Part of a small language model's weights.
Size: width 576, MLP 1536 SwiGLU, vocabulary 16384.
Architecture: LayerNorm before each block, rotary positions, untied embeddings, normalized queries and keys, gated attention, value embeddings, hashed n-gram embeddings.
Each number is 128 + 24 x the weight over its row's rms, rounded and kept within 0 to 255. Layers, rows and columns count from 0. The size above them is the row's rms in percent of the matrix's.

# layer 4 MLP down, 576x1536, rms 0.0938, rows 165-269, columns 1472-1535
size [ 99  98 103 101  96 100  96 102  94 100  97  98  97  96  96 100  93 106 101  99  98  98  99  97 100 100 101  99  97  99  99 100  98 102  96  99 102 103 101 102  98 100  99  99  98  97  98  99 102  96  99  99 105 100 103  95  97 103 105  98  95 101  98 101 101 101  95 101  96 102 100 100 101 105  98 100  97  99 104  98  97  97  98 100 103 105  96 101  98 102 101 104  99  99 100 100 102  97  98 101  96  99  97 101  96]
[[126 153 152 123 110 177 119 135 125 140 101  92 121 100 137 132  92 131 118 104 121 117 109 112 114 108 109 125 164 118 160 130 102 142 160 188 147  97 169 121 121 137 144 126 172 122  70 133 123 123  92 159  83 125 112 138 128 148  93 129 161 160 134 155]
 [143 107 123 115 116 137 144  99 102 165 137  93 172 130 106 132 115 134 133 115 140  97 119 129 148 103 122 114 140 116 170 128 118 102 104 128 149  70 107 113 161 123 142 111 137 125 124 134 108 152 145 118 113 129 123 109 119 154 159 113 138 132 170 121]
 [115 121 122  79 162 108 167 136  90 132 126 159 110 118 117  92 130 113 129 151 104 124 105 130 139 136 124  97 193 132 139 138 129 106  94 133 108  93 106  67 133 126 139 129 139  92 121 117 109 102 109 120 109 132  99 152 139 158 121 166 132 130 106 108]
 [135 136 110 135 100 135 160 126 108 114 117 144 132 114 127 120 162 143  72 151  90 133 114 160 124  89 155 163 151 187 161 119 114 132 131 130 176 133 168 115 113 162 123 122 139 151 168 147 161 129 140  92 151 121 145 168 117 138 108 125 141 165 172 154]
 [134 153 141 111 117 161  89 116 118 167 129 121 159  82 144  87 165 122 140 151  95 116 141 114 150 157 133 116 200 107 118 135 168 110 112 131 156 111 115 123 102 105 111 125 140  94 109 102 136 108 107 100 133 118 171 130 107 145 110 126 160 177  80 135]
 [147 115 127 113 105 133 134 124 135 115 121 126 145 116  93 114 124 104 109 172 123  93  82 107 167 135 152  82 169 134 123 140 138 146 161 132  87  86  94  77 146 113 105 119 173 123 122 128 124 130  86 137 127 143 151 119 101  98  88 107 139 131 116 119]
 [164 110 129 140  89  94 108 163 147 119 146 106 146 110  92 138 122  97 155 145 161 121 108 165  83  97 133 139 106 121  93 157 102 158 132 119 146 157 137 111 104 144 134 132 118 135 136 135 138 110 128 129 142  94 111 140 131 151 154 120 116 144 142 120]
 [130 160 119 114  83  92 136 140 155 154 134 138 108 152 153 136 146 128 102 134 108  50 131  77 126  78 116 147 110 116 135 109 119 167 145 138 138 137 153 142  54 111  96  98 138 100 128 135 115  95 123 160  55 146 111 127 115 140 117 162 118 132  89 105]
 [129 114  84 105 121  71 104 130  82 114 153  89 161 135  98 131 136 134 134 109 165 167 120 143 136 132 141 118 143 105  90 159 138 146 128 131 116 130 120  99 145 106 128 107 154 113 131 103 110 129 148  99  87 109 173 139 147 124 112 179 119 113 152 100]
 [122 110 129 121 102 143 125 121  99  93 180 162  65 132 165  94 133 110 109  95 143 146 150  94 189  97 103 100  96 180  99 144 168  92 146 127 135 140 139 166 121 118  91 111 172 106 156 128  99 104 147 135 138 100 118 111 122 113 130 120 111 185 150 145]
 [125 183 105 154 133 132 122 113  93 171 112 120 116  95 106 156 153 131 124 141 141 135 129 146 130 169 121 109 170  96  97 171 160 115 136 143 124 148 141 121 147 151 140 146 124 110 166 123 162 136 127 135  66 100 156 141  85 107 146 129 115 118 149 106]
 [136 124 122 138  56 130 134  64 110 114 121 114 171 117 120 134 119 153 150 130 119 158 155 138 148 136 119 105 123 113 143 108 130 120 122 147 105 132 167 143  85 112 145 153  95 112 139 159 153 132 135  98  97 181  86  98 110 100 162 101 106 128 115 117]
 [168 128  80 123 123 157 124 137 121  96 125  85 159 138 122 153 116 125 148 123 157 179 144  97 108 144 124 125 136 109 115  92 114 139 107 141 123 189 136 157  75 130  92 143 119 124 122 126 125  84 133 155 111 143 109  95 133  91 143 163 123 162 155 164]
 [157 179 168 144 133 113 112 132 140 123 132 120 154 100 148 117 154 187 184 134 151 155 159 130 165 122 143 132 102 132 154 137 118 114 164 135 108 125 177 168 119 158 150 144 137 110 120 132 124 107 130 156 113  91 139 125 124 110 151 143 117 105 116 134]
 [138 169 114 132  91 107 136 121 102 176 128 128 135  97 183 146  93 154  97  92  89  91 137 139 115 164 144  90 171 140 141 137  86 143 131 148 127 116 150 104 152 164  87 129 167 124  67 154 153 102  65 111 100  91 152 132 124 147 145 159 153 132 167 167]
 [128 160 128 170 152 155 114 106 143 154 125 151 108 117 129  97 132 102 139 105 158 152 148  88 140 112  94  88 129 128 106 102 159  78 117 141 130 131 138 125 138 119 126 108 136 138  97  87 146 141 157 149 132 117 124 133 119 153 161 183 151  92 138 158]
 [118 146 142 160  89 133 118 133 116 131 127 119 130 118 138 109 110 160 124 155 159 121 109 128 140 127  99 116  96  94 150 152 153  97 122 151 141  68 128 152 112 142 155 125 120 153 116 134 136 121 138  93 154 110 131 125  92 125  96 153 154 144 110 127]
 [124 108 127 113 168 137 125 120 149 149  64 145 118 127  89 185 141 127 108  97 149 104 128 113 136  86 128 107 155 109 126 144 102 138 117 122 109 113 146 129 102 121 136 132 172 156 132 122 159 122  98 100 125 126 127 163 134 114  76 102 160 145  98 105]
 [110 112 138 129 122 150 132 153 151 136 117 132 114 124 138 174 123 158 164 128 135 125 114 103 103  92  89 149 148 154 119 145 131 135  92 132 149 129 132 141  74 130 144  93 150 180 140 114 125 135  60 129 154  64  99 131 129 170 161 137 139 113 142 132]
 [113 151 123 127  94 144 110 118  85 121 147 114 117 120 120 100 129  99 128 147 108 114  51 112 123 152 134 127 123 136 145 118 156 157 124 119 150 130  90 125 125 115 121 143  96 109 113 131  94 157 140  85 132 114 180 142 133 114 121 166 151 151  94 133]
 [135 149 125  75 135 166 132 151 179 145 116 121 133 125 146  82 132 163 105 103 107 152 128 181 176 167  90 128 159 138  69 113 100 189 176 133 128 142  76 110 101 121 152 158 128 130  90 133 180  93 144  87 167 130 113 140 153 130  94 127 140 138 126 126]
 [168 112 147 120 119 138 143 134 152 102 128 101 131 123 130 117 127 106 132 104 151 137 135 123 130 106 108  88 137 117  85 115 134 114 142 122 125  95 109 152 131 115 165 144 133  71 131  95 103 164 157 106 129 122 132 110 119 129 150 113 147 107 130 181]
 [105  72  96 131 100 140 137 124 139 101  95  79 148 149 166 126 127 134 105 129 144 129 124  90 122 158 150 118 114 137 139 127 130 129 136  99 122 145 132 117 170  72 100 141 152 124 136 139  99  93 129  68 107 119 149 123 132 116 166 152 133 137 135 114]
 [135 163 163 145 169 150 151 152 130 136 157 124 114 170 180  90 133 140 148 149  83 110 124 108 138 101 149 106 132 127 112 116 154 142 145 118  57  94  93 145  86 126 161 101 103 121 116 139 150 149 139 138 118 144 113 137  92 134 123  86 133 111  79 118]
 [118 118 142 119  91 127 186 154 141 138 151 147 125 146 115 145 145  99 154 124 133  99 154 141 106  73 112 138 103 162 128 110  83  93 103 110 128 173 151 126 157 172 126 141 145 143 151 133 114 145 114 112 108 105 101 144 132 141  98 110 142 130 144 131]
 [118 163 107 106 129  79  99 139 156 122  81 142 130 127  99 160 144 123 126 109  94 108 139 129 131 136 128 166 125 132 127 199 115 148 120 156  98 138 101 113  70 137  84 142  94  96 143 165 171 107 142 180  81 138 176 157  96 129  92 128 143  93 111 101]
 [101 148 160 125 131 175  76 134 107 129 114 126 125  93 124 160 142 136 144 117  94  82 131 114 162  97 110 123 111 140 150 137 103 115 126 163 126 156  84 125 148 118 106 138 144 126 104  83 108 146 109 132 152  93 104 149 144  97 111 123 141 101 121 116]
 [161 106 123 166 139 162 140 122  93 102 125 118 205 156 124 138 142 127 147 106 140  94 152 111  84 150  92 119 157 119 125 149 142 120 122 109 127 134  99  86 143 133 112 118 108 116 162 131 143 159 131 109 127 164 143  92 164  95 141 147  72 110  97 127]
 [127 111 128 104 148 143 199 128 120  95 126 132 106 161 127 126 145 151 113  90  80 132 161 121 119 122 162  89 139 157 146 122 133 115 130 108 146  93 110  95 120 146 129 148 127  84 163 135 121 156 142 119 117 147 130  87 130 178 132 105 105 121 105  97]
 [107 104  86 107 109 124 126  82 101 121 124 100 167 131 112 120 121  94 141 151 150  94 143 135 116 124 121  91 167 124 121 143 128 117 113 139  97 119 147 147 105 136 133  86 100 110 160 143 126 138 134 115 146 149 112 123  97  96  97 198 136 130 142 109]
 [121 114 109 177 103 140 109 123 141 181 137 151 126 100 131 117 126 159  81 131 139 153 141 127 127 140 147 129 145 119 119 157 131 132 163 158 103 156 101 153 160 139 130 102 119 117 129 148 160 126 154  97 133 127  97 159 102 135 136 148 118 148 163 104]
 [112 105 116 117 131 124 128 121 101 102 136 148 144 146  81 121 121 110 125 120 107 131 129 153 145 121  90 145 151  88 114 141 127 101 112  93 129 122 104 165  93 138 132 107 214 140 112 138 144 151 127 138 133 111 104  96 151 128 137 114 105 105 123 150]
 [135 160 149 128 129 141 104 125 126  94  87  82 127 206 111 150 122 104 107 150 132 107 123 149 135 109 143  95 105 118 142 158  91 154 102 137 144 157 158 159 143  89 133  62 142 154 141  94 122 160 111 149 141 100 202 129 164 144 148 154 146 114  90 131]
 [137 113 132 150 108 103 121 126 115  90 122  92  81 104 149 127 167 104 126 149 100  95 113 179 142 118 103 102 136 157  97 120 116 121 135 135 126 125 131 142 132 129 121 115 129 140 105 193 144 128 144 139 150 142 111 172 158 103 118 132 118 145 152 154]
 [148 144  79 116  93 131 120  92 185 113 124 126 146 146 138 119 115  91 109 103 133 139  98 153 157 142 108 106 114 143 169 150 118 149 158 172 142 133 136  94 156  74 126 152 130 103 113 151 132 158 135 146  74 102 140  84 117 142 173 128 155  70 108 157]
 [102 133 139  91  89 139 129 113 109 147  89 126 111 120 168 174 123 189  99 138 123 148 153 104 170 150 114 134 159 103  89 128 116 124 148 136 151 160 122  98 131 149 138 142 144 140 166 119  89 147 100 159 128 162 117  99 118 132 137 157 110 123 175 132]
 [161 121 102 126 123 167 147 108 121  64 106 152 147 145  86 156 115 126  96 138 105 144 132 109 139 140 105  80 151 160 129 181 133 157  85 143  98 136  96  98 137 107 149 141  69  97 154 104  91 193 133 108 101 134  99 136 136 121  89 123 127 131 168 150]
 [118 134 131 141 126 115  88  76  71 100 110 115 110 121  90 153 140 110  85 154 152 119  81  72 126 119 151 152 173 111 222 125 150 129  86 115 150 111 146 165  97 130 136 129 119 122 141 147 101 172 123 110 118 122 130 126 121 136 115 105 130 115 142 143]
 [ 71 131 116 107 133 149 145 175  85 117  85 146 154 136 139 126  94  93 119 135 145 139 109 114 160 123 136  79 119 102 168  91 131 135 162 158 134 148  90 113 119 135 182  77 109  91 116 147 109 122 107 160 141 109 118 154 135 150 169 137 133 128 107 114]
 [109 150 161 138 156 166 158 152  78  92 102 121 178  88 136  84 139 167  91 119 133 184 166 145 155 131 101 108 120 134  70 119 134 107 143 114 148 142  81 135  99 124 126 150 148 118  95 162 117 119 118 126 126 143 138 104 166 129 136 158 115 132 136 184]
 [101 103 122 117 134 108 129 105 147 123 129  99 105 151 120 159 165 165 162 138 134 130 165 121 145 104  94 122 126 144 122 104 121 127 121 109 111 107 147 127  83 115 142 125 137 172  99 112 140 156 143 143  53 127 137 157 146  90 108 132 188 169 183 111]
 [130 125 151 145 114 174 168 148 122  75 145 133 132 125 118 127 150 160 152 159 113 149 163 120 138  84  92 106 101 151 177 109 100 169 156  87 125 150 148 131  89  84 116 131 166 117 130 167 175 162  85  75 158  92 139 132 115  95 150 122 139 101 140 120]
 [120 101 127 159 157 114 123 158 149  63 130  96 136 180 143 134 144  97 137 108 157 123 115 137 115  91  97 115 103  88 134 116  83 121 114 116 106 123 120 133 160 116 129  77 123 122 127  74 118 134  64 139  96 126  84 122 156 117 130 101 112 208 124 143]
 [ 83  94  92 114 125 143 124 129 132  86 117 143 161 134 124 123 111 126 125  98  84 151  82  91 153 123  94 146 136 162 158 172  86 158 134  83 137 107 154 136 105 103 159 126 137 129 122 155 124 159 123 110 169 131 136 118 109  97 108 134 118 110 156 126]
 [134 144 123 116 143  98 122 100  86 121 153 110 131 145 103 173 132 156 124 120 153  97 150 165 131 150  83 122 109 149 113 104 147 153 158 149 127  75 152 134 120 146 122 109 141 137 149 117 126 147 147 103 159 132 102 115 125 128 112 128  97 124 131  94]
 [104 154 110 149 101 162 119 159 100  80 144 118 150 139 159 152 178 114 123 132 157 170 133 152 118 149 125 130 145 131 142 143 126 111 112 166 115 113 132 118 158 110  73 122 114 135 108 146 151 133  94 142 163 154 146 112 142 129 130 187 114 129 124 147]
 [132  99 165 132 135 130 105 116 100 148 104 159 123 108 115 112 160 161 126  87 133 168 100 147 144 114 171  90 124 129 123 141 108 131 113 133  81 132 117 144  98 164 193 102 135 129 146 110 150 129 151 148 118 109 145 107  97  81 151 121 106 137 214 133]
 [ 89 145 134 113 133 141 117 135 118 157 115 158 157 121 163 104 168 137 135 121 112 136 181 152 121 100 137 172 114 125  97 108 168 126 129 158  67 112 122 175 106 125 135 127 169 116  70 142 150 113  83  99 153 157 112 139 109 149 100 150 184 123 135 141]
 [130 167 117 105 103 162 139 150 125 130  90 158 159 124 120 158 123 109 155 157 142 121  93 127 122 114 105 138 107 127 105 132 136 145 126 116 137 156 137 115 139 159 129 104 111 133 111 117 123 129 145 125 133 104  99 160 115  95 106 149 141 109 144 142]
 [135 143  97 100  90 160 105 107 122 151 131 179 134 172 114 137 132 125  88 111 140 139 155 120 139 125 112  72 111 152 119 108  84 112 126 137  99 130 154  80 139 114 125  97 107 103 134 125 108 151 133 135 130  77  94  84 111 121 100 123 137 141 142 103]
 [130 122 136 165  87 162 138 153  95 127 144 142 112 146 128 133 118 128 184 128 118 133 150  95 119 147 151  95  95 157  87 151 132 102 109 107  87 105 131 156 155 114  96  94 157 154 120 143 135 109 142  95  88 131 102  91  96 114 153 135 101 110 142  97]
 [110 105  72  95 120 116 144 191 123 133  66 133 108 175 128 101  95 135 108 107 128  39 166 117 138 192 143 153 113 122 128 125 141 163 100 137 111 132 157 158 128  95 109 120 153 148 164  87 133 135 111 114 160 102 129 164 109 169 121 127 136 142 110 138]
 [105 133 160 136 120 167 114  93 120 117 127 132 110 149 111 118 107 158 131 107 138 109 146 147 130 118 140 100 131  73  63 118  98 117 155 134 111  95 146 108 118 118 129 121 135 151 106 143 121  94 145 111 115 121 169 107 112  99  92 120 121 141 145 123]
 [185 125 139 115  88 126 104 151 101 123 157 100 158 150 105  83 128 112 169 136 106 136 104 149 121  95 147 152 135 149 141 145 116 148 131 122 133 142 146 122 169 146 145 152 144  72 159 152 154 135 126 108 120 131 108 127 149 115 191 176  57 144 115 135]
 [ 97  64 146 162 165  98 134 160 124 122 126 114 147  94 118 114 111 122 124 114  91 125 145 114 122 128 140  95 114 106 117 112  91 117 160 116 160 167 151 138 106 149 130 142 166 130 129 155  99 132 125  80 138 144 103 111 108 132 118  94 154 120  73 128]
 [106 131 113 135 104 117 133 103 120 159 131 107 130 105 155 115 113 134 125 103 113  91 174 149 118 122 116 127 110 120 137 139 126 143 133 100 151 116 122 126 101 207 131 146 149 130 120 108 126 101  83 152 112 111 141 114 102 123 103  81 119 148 112  80]
 [147 121 120 209 134 119 148 112 143 159 120 118  62 119  99 161 144 118 147  86 154 116 151 107 138 144  97 136 135 120 128 110 129 114 187 106  93 125 133 135 130  81 129 142 106 126 188 166 118  99 115 130 153  78 104 122 133  95  96 146 132 144 120  98]
 [138 150 152  97 156 131 125 118 157 118 179  93 126 166 127 152 158 170 137  97 150 101 142 142 124  90  82 125  61 129 117 152 115 107  87 113 127 137 143 151 143 119  99 134 105 105 152 155 124  94 100 116 166 125  66 136 119 131 117  97 107 124 114 103]
 [111  93 137 136 118 163 119 133 109  96 145  92 127  92 166  97 166 124 154 158 179 147 120 126 114 146 122 148 181 113 154 154 144  70 142 114 147 132 118 140 122 131 119 115 127  86 122  86 132 126  97 133 163 137 134 123 118 132 148 159 111  93  92 148]
 [135 130 135 126 136  93  55 173 140 116  82 193 129 145 126 136 118 106 102 141 104 124 118 116 143 147 146 125 143 136 103 129 162 122 115  88 146  80  85 143 117 112 143 138 110 141 117 138 124 119 119 133 132 108 105 124 114 110 148 119 170  94 133 126]
 [115 143 174 143 105 133 139 141 170 143 119 132 174 162 157 126  86 137 108 158  93 119  98 165 131 139  98 122 146 139 111 128  92 144 111 117 146 138 133 182 126 134 118  94 117 115 121 117 129 133 121 129 169 103 122 118 143 156 103  78 131 110 172 101]
 [130 119 114 157 130  95 122 123 120 126 137 139 116 156 129  90 162 103 116 132 163 141 174 136 152 150  84 136 204 145  93 139 126 101 116 117 147 134 127 169 109 136 128 127 188 120  74 135 131 126 127 146 144 113 134 168 170 142 142 143  72 147 122  92]
 [120 138 123 111 159 111 107 138 121 127 123 155 105 111 121 169 161 101 112 127 128 116 131 170 103 115 148 128 123 106 166 138 135 140  89 124 147  93 134 154 115 123 149  91 132  95 145 138 137 116 145 151 121 127 114 143 123 108 124 164 111 127 104 124]
 [146  98 130 134 150 144 142 126 136 106 152 135 134  85 140 146 104  88 103 115 142 138 131 124 109 133  72 145 125  97 117 146 145  38 134 125 134 168 108 121 138 152 126 126 127 159 129 142 145 112 105 148 147 132  73 130 149 144 116 156 160 105 115 151]
 [ 92 147 138 108 102 120 131 149 146 167 133 126 179 114 113 147 110 191 133 137 140 161 123 160 101 126 120 108 160 128 138 153 122  96 152 145  95 122 179 155 107 121 139 129 126 163 146 106 105 140 161 109 136 122 132 127 119 127 133 101 116 158 207 120]
 [126 158 147 148 146 129 126  97 151 112  96 148 112 125  86 128  92 148 151 152 122 112 121 112 134 111 129 170 121 109  98 128 125 117 143 141 124  99 137 120 151 116  98 103 135 116  99 126  90 151 110 113 130 195 104 102  94 142 131 142 125 150  34 167]
 [127 107  97 121 133 111 150 175 117 103 183 123 117 177 103 126  93 126  81  99 109 143 156 103  63 109 106 104 138  97 125 125 100 102 148 158 148 130 140 113  92 103 113  96 112 120 146 143  78 104 160  90 165 107 114 124 158 176 158 137 132 121 160  90]
 [129 142 136 125 178 135 116 157 108  99  93 140 151 100 126 145 156 139 121 127  89 149 170 116 162 138 140 141 120 134 163 149 149 163 152 127 131 114 117  92 145 102 122 133 116 136  89 126 119 144 152 125 112 163 114 111 145 142 125 138  88  81 129 169]
 [114 144 101 165 138 107  93 149 113  96 126 126 130 111 140 128 104 124 155 174 113 133 122 127 107 143 127  98 145  75 156 132 143 127 165 117 109 154 115 117 155 122 105 136 118 112 156 129 155 160 107 128  86  98 151 168 122 112 121 119 101 130 146  94]
 [101 122 138 125 136 109  89 109 151 159  99 121 153 115 165 147 121 115 133 137  98  89  99 139 108 109 161 127 175 140 151 142  79 111  95  81 131 113 101 150 110 141 125 166 141 111 103 109 144 104 141 155 153 144 133 162 106 141  80 118 131  98 121 140]
 [148 150 115 125 105 147 143 128 100 129 102 122 142 118 129  68 176 161 137 121 144 123 110 124 174 103 179 110 127 142 150 131  91 140 134 143 135 134  77 147 143 134 134 129 120 145 128 110 126  84 121 110 148 208 173 126 161 168 135 129 117 143  98  96]
 [123  94 119 111 122 112 149 136  60 119 127 161 117  95 156 144 122 140 113 144  96 106 116  70 129 142 138 125 119  80  85 134 147 175 136 144 195 131  84 144 136  87  97 102 151 153 176 136 124 131  99 171 163 171 107 119 143 158 139 103 107 108 120 151]
 [132 143  90 168 157 108  86 125 174 147 141 144 128  90 148 135 142 111 140 156 142 187 103 128 139 151 103 125 171 136 160 145 115 130 141 163 147 108 144 108  77 120 149 116 126 156 105 176 124 150 122 126 105 119 161 147  99 143 144 101 161 116 139 128]
 [132 163 135 110 138 127 120 143 142 163  87 191 113 127  99 117 158 123 142 145 117 131 121 130 137 115 108 177  82 140 113 109 126 118 128 153 155 137  96 132 131 104 131 104 121 137 149 121 125 104 123 132 111 129 137 104 109 145 131 113  92 164 125 133]
 [125  97 112 140 131 117 152 118  79 130 117 138 100 134 122 127  90 122 100 149 135 116 117  93 150 126 141  98 123 114 120 133 141 116 144 125 124 109 125 123 172 123  92 141 135 131 120 137  95 165 114 129 119 147  65  92 162 112 119 113 128 122 148 127]
 [156 126 138 158 156 125 107 138 166  83 104 113 132 129 148 198 121 117  94 134 156 108 115 100 135 149 106 156 101 117  89 160 120 107 154 105  87 122 106 107 107 104 113 110  73 156 138 140 130 112 112 117  65 152 165 121 129 128 150 132 125 100 150 118]
 [153  88 126  99 124 165  91 138 152 119  99 116 146 153 127 131 141  98 161 153 135 152 159 136 126 166 150 119 122 152 122 113 174 116 108 138 162 144 133 129 104 110 156 107 109 128 108 126 141 118 107 134 108 149  99 164  98 101 128 150 165 131 121 135]
 [ 93 105 119  93 146 115 117 146 129  79 126 110 137 156 134 121 134 181 126 154 139 118 134 116 119 141 141 167 115  88 131 120 152 109 173 104 125  97 143 142 118 141 119 131 150 127 133 116 122 145  64 143 160 135 124 154 125 109 153  78 135  96 178 157]
 [125  99 133 147 181  93 196 167 130 121 101 173 136  95  99 171 121 101 114 139 136 132 135 174 137 119 166 148 161 166 133 111 138 132 107 116 141 157 117 147 123 144  62 130 120 134 150 142 141 121 145 131 135 101  99 152 178  68 149 100 152 173 150 128]
 [ 84 128 101 155 185 120 140  99 153 126 117 101 103 117  99 102 119 129 109 107 130 144 117 126 137 124 151 108 157 102 112 134 116 114 131 111 139 151 138 123 172 110 135 125 102 128 130 119 143 124 134 128 141 104 176 115 130 149 132 131 155 141 152 143]
 [ 73  91 107 113 156 122 151 124 110 141 154 123 108  75 119 139 121 115 150 119  92 141 128 133 117 125 134 117 135 141  91 132 125 150 107 137 142 170 158 146 136 113 119 118 142 153 142 138 149 133 133 102 155 158 107 152 149 116  99 132 162 161  94 176]
 [103 113 111 150 124 119 102 132 141 124 123 134 125 145 159 123 179 127 103 125 124 153 169 122 141 148 107  86 144 150  98 117 130  82 110 134 133 138 119 182 135 104 135 123  93  79 101 159 157 141 147 137 134 178 145 106 117 136 113 123 121 152  86 124]
 [129 141 186 125  95 158 130  85 113 130 102 126 186 132 129 165 132 125 160 120 109 151  99 113 119 119 125 112 180 153 155 132 110 123 159 130 107  76 167 143 145  92 146 118 157 131 110 116 169 136 133 130 142 133 125 153 145 127  97 124 150 115 148 121]
 [127 121 146 125 158 105 132 135 139 133 102 186 149 106 143 134 101 187 135 130 114 119 106 131 126 118  97  93  95 161 134 126 146  63 126 132 164 130 134 109 109 105  97 120 139 135 153 131 117  97 100 104 134  62 137 144 110  96 214 152  99 115 152 123]
 [122  95 120 119 157 122 176 114 160 121 121 158 106 115 137 159 119 141 107 115 166 143 143 151 174 157 105 123 106 114 144 134 168 131  98 127 111  95 105 151 152 130 161 178 162 144 137 150 160 105 140 105 101 178 137 147  95 103 153 147 148 147 114 132]
 [162  91 133 166 108 128  76 127 133 165  97 138 168 119 145 145 120 159  97 133  98 127 127 136 150 128 126 115 111 151 148 146 118 168 184 115 125 132  97 158 121 130 131 141 110 122 120 185 132  98 135 141 133 105 104 139 133 118 108  84  70 117 141  76]
 [143 107 151 119 117 149 174 117 123 149 109 108 110 174 118 101 206 115 111 105 152  85 135 146 166 105  99 152 121 126 158 153 113 145 107 116 103 137  88 156 139 125 132 131 130 153 142 136 138 123 155 102  99 135 122 116 161 127 110 164 151 118 111 146]
 [124 156 137 128 150 147 102  93 125 171 131 110 135 163 118  78 128 104 106 152 128 127 112 104 155 142 126 112 105 106  89 135 138 138 129 137 122 136 102  98 120 123 111 133 129  95  96 150 124 121 183  91 105 146 136 149 165 108 131 118 114 111 173  93]
 [133 121 156 122 173 179 147 136 138 146 145 145 164 105 187 118 123 126 140 101  95 122  90 171 148 152 120 119 108 115 136 158 156 119 104 136 108 115 138 119 142 131 143 151 126 105 150 139 135 148 155 111 143  79 135 126  94 112  80  97 134 147 157 155]
 [125 122  72  86 106  90 158 133 132 121 127 109 113 102 163 136 153 123 151 152 128 150 137 144 158 162 100 133 135 121 155 136 130  89 109 139 144 172 117  84 107 169 130 100 151 163 117 159 134 150 132 121 107 116 121 133 119 141 120  91 136 134 147 111]
 [123 100  83 138 146 121 133 112 131 107 128 143  95 181 122 104 129 130 172 157 154 123 132 116 131 135 156 118 123 116 145 159 126 123 136 115 127 125 143 106 114 125  99  87 131 157 117 111 121 123 131 168 123 107 146 114 126 123  99 126 136 117 132 111]
 [166 163 144 138 167 142 146 141 139 127 147 107  97 110 118  94 131 131 139 110 110 148 127 106 134 178  80 120 146 127 112 128 151 112 149 158 157 107 154 127 111 141  93 113 137 129 144 146 109 113 156  96 137 140 143 145 123 132 124  98 107 107 175 131]
 [153 172 112 114 111 120  94 123 137 135 154 149 105  99 186 117 157 135 102 107 141 133 138 124 134  95 121 109 144 148 141 142 159 139 105 121  82 139 101  99 123 141 143 143 143 138 109 108 127 122 131 143 163 120 137 131 126 145 115 187  79 137 117 131]
 [112 125 135 101 117 119 106 173  87 104 134  90 148  63 122  83 165  87 126  91  93 140  85 154 154 131 104 116 114 153 136 118 130 155 137 117 105 120 133 143 111 171 112 136 123 131 145  73 111 117 109 109 150 128 163 103 160 126 113 126  99 107 114 168]
 [158  95 105 152 122 152 100 118 124 161 122 153  89 130 133  90 153 145 112 124 178 142 185 107 169  85 109 161  72 124 144 156 105 123 169  91 141 145  94 146 140 122 118 126  96 112 157 100 147 117 133  71  93 154 141  86 145 105  79 168 106 162 125  93]
 [154 163 135 132 121 137 127 122 140 176 168 167 119 145  84 151 133 130 149 126 130 108 149  84 192 128 123 106 109 114 143 152 133 123 117 107  74 121 155 132 146 168 171 113 142 138 114 151 113  99 123 136 146 105 126 114 117 105 161 113 108 152 115 176]
 [138 137 192 123 171 164 138 144 111 103  91 124 126 111 110 134 145 138 119 138 154 117 168 140 121 152 168 112 140 146  88 145 124 104 121 154 117 117 114 155 109  96 166  85 135 159 177 113 120 142 134 106 113 151  84 101 116 156 156 120  87 107 138 118]
 [126 149 128 121 118  93 102 100 122 114  78 142 159 108  85 122 156  84  99 102 131 108 119 141  93 126 141 150 178 139 156 128 153 125  77 162 123 106 147 124 156 103 134 124  98 122 126 146 126 109 180 122 115  97 191 135 135 124 134  97 139 106 137 148]
 [ 94  96 162 153 125 159 125 168 125 116 123 152 114  94 151 139 119 130 177 146 160 141  94 136 138 133 124 106 174 136 136 152  94 117 137 117 164 143 144 111 125 119 125 120  99 112 152 130 128 133 132 100 133 100 106 116 140 157 144 145 169 135 127 180]
 [127  94 114 103  99 154 149 126 123 130 123 198 137  97 108 144 107 121 118 130 103 136 147 150 112 109 150 118  64  91  77 129  84 127 118 103 160 126 100 134 155 114 143 112 117 152  92 141 104 105 162  80 147 119 113 123 136 143 106 124 109 130 104 111]
 [150 129  81 168 119 126 136 135 138 134 136 122 162 131 135  68 142 119 161 133 131 122 120 178 121 164  84  95 176 150 104 116 129 136 124 144 144 150  89 170 154 124 169 136  88 103 122 113 111  56 139  98 135 158 116 107 119 108 136 126 156 143 130 130]
 [148 111  89 134  78 147 103 117 162 174  98 121 133 106 132 171 123 180 133 120 100 139  99 132 115 149 116 125 116 129 125  95 156 128 130 143 153 128 144 105 143 136 118  93 106 114 132  93 139 115 135  78 112 148 131 155 145 127 134 114  98  96 106 109]
 [125 115 141 136 137 170 165 151 167 150  72  91 180 102 142 103 131 127 158 136 139 116 139 113 131 142  92 136 119 135 131 131 115  98 143 117 155 121 161 117  89 137 106 170 121 176 102 110 149 145 115 121 114 141 151 120 135 117 165 116 138 156  90  88]
 [136 115 125 141 140 128 191 184 132 139 126 138 155 106 151 112 124 105 135  93 167 166 115 146  93 104 138 130 157  87  90 135 101 131 159 178 167  94 117 129  96 147 131 157 163 122 121 182 129 156 153 150 134 131 114 100 172 111 153 134 125 136 142 126]
 [172 180 133 147 161 135  75 104 107 134 140 118  95 152 157 162 160 132 129 124  90 130 135 164 170 131 109 116 123 137 121 142 150 113 143 144 108 117 151 118 153 147 157  82 141  66 168 125 108 159  98 141 110 141 103 150 153 137 107  97 140 122 148 118]]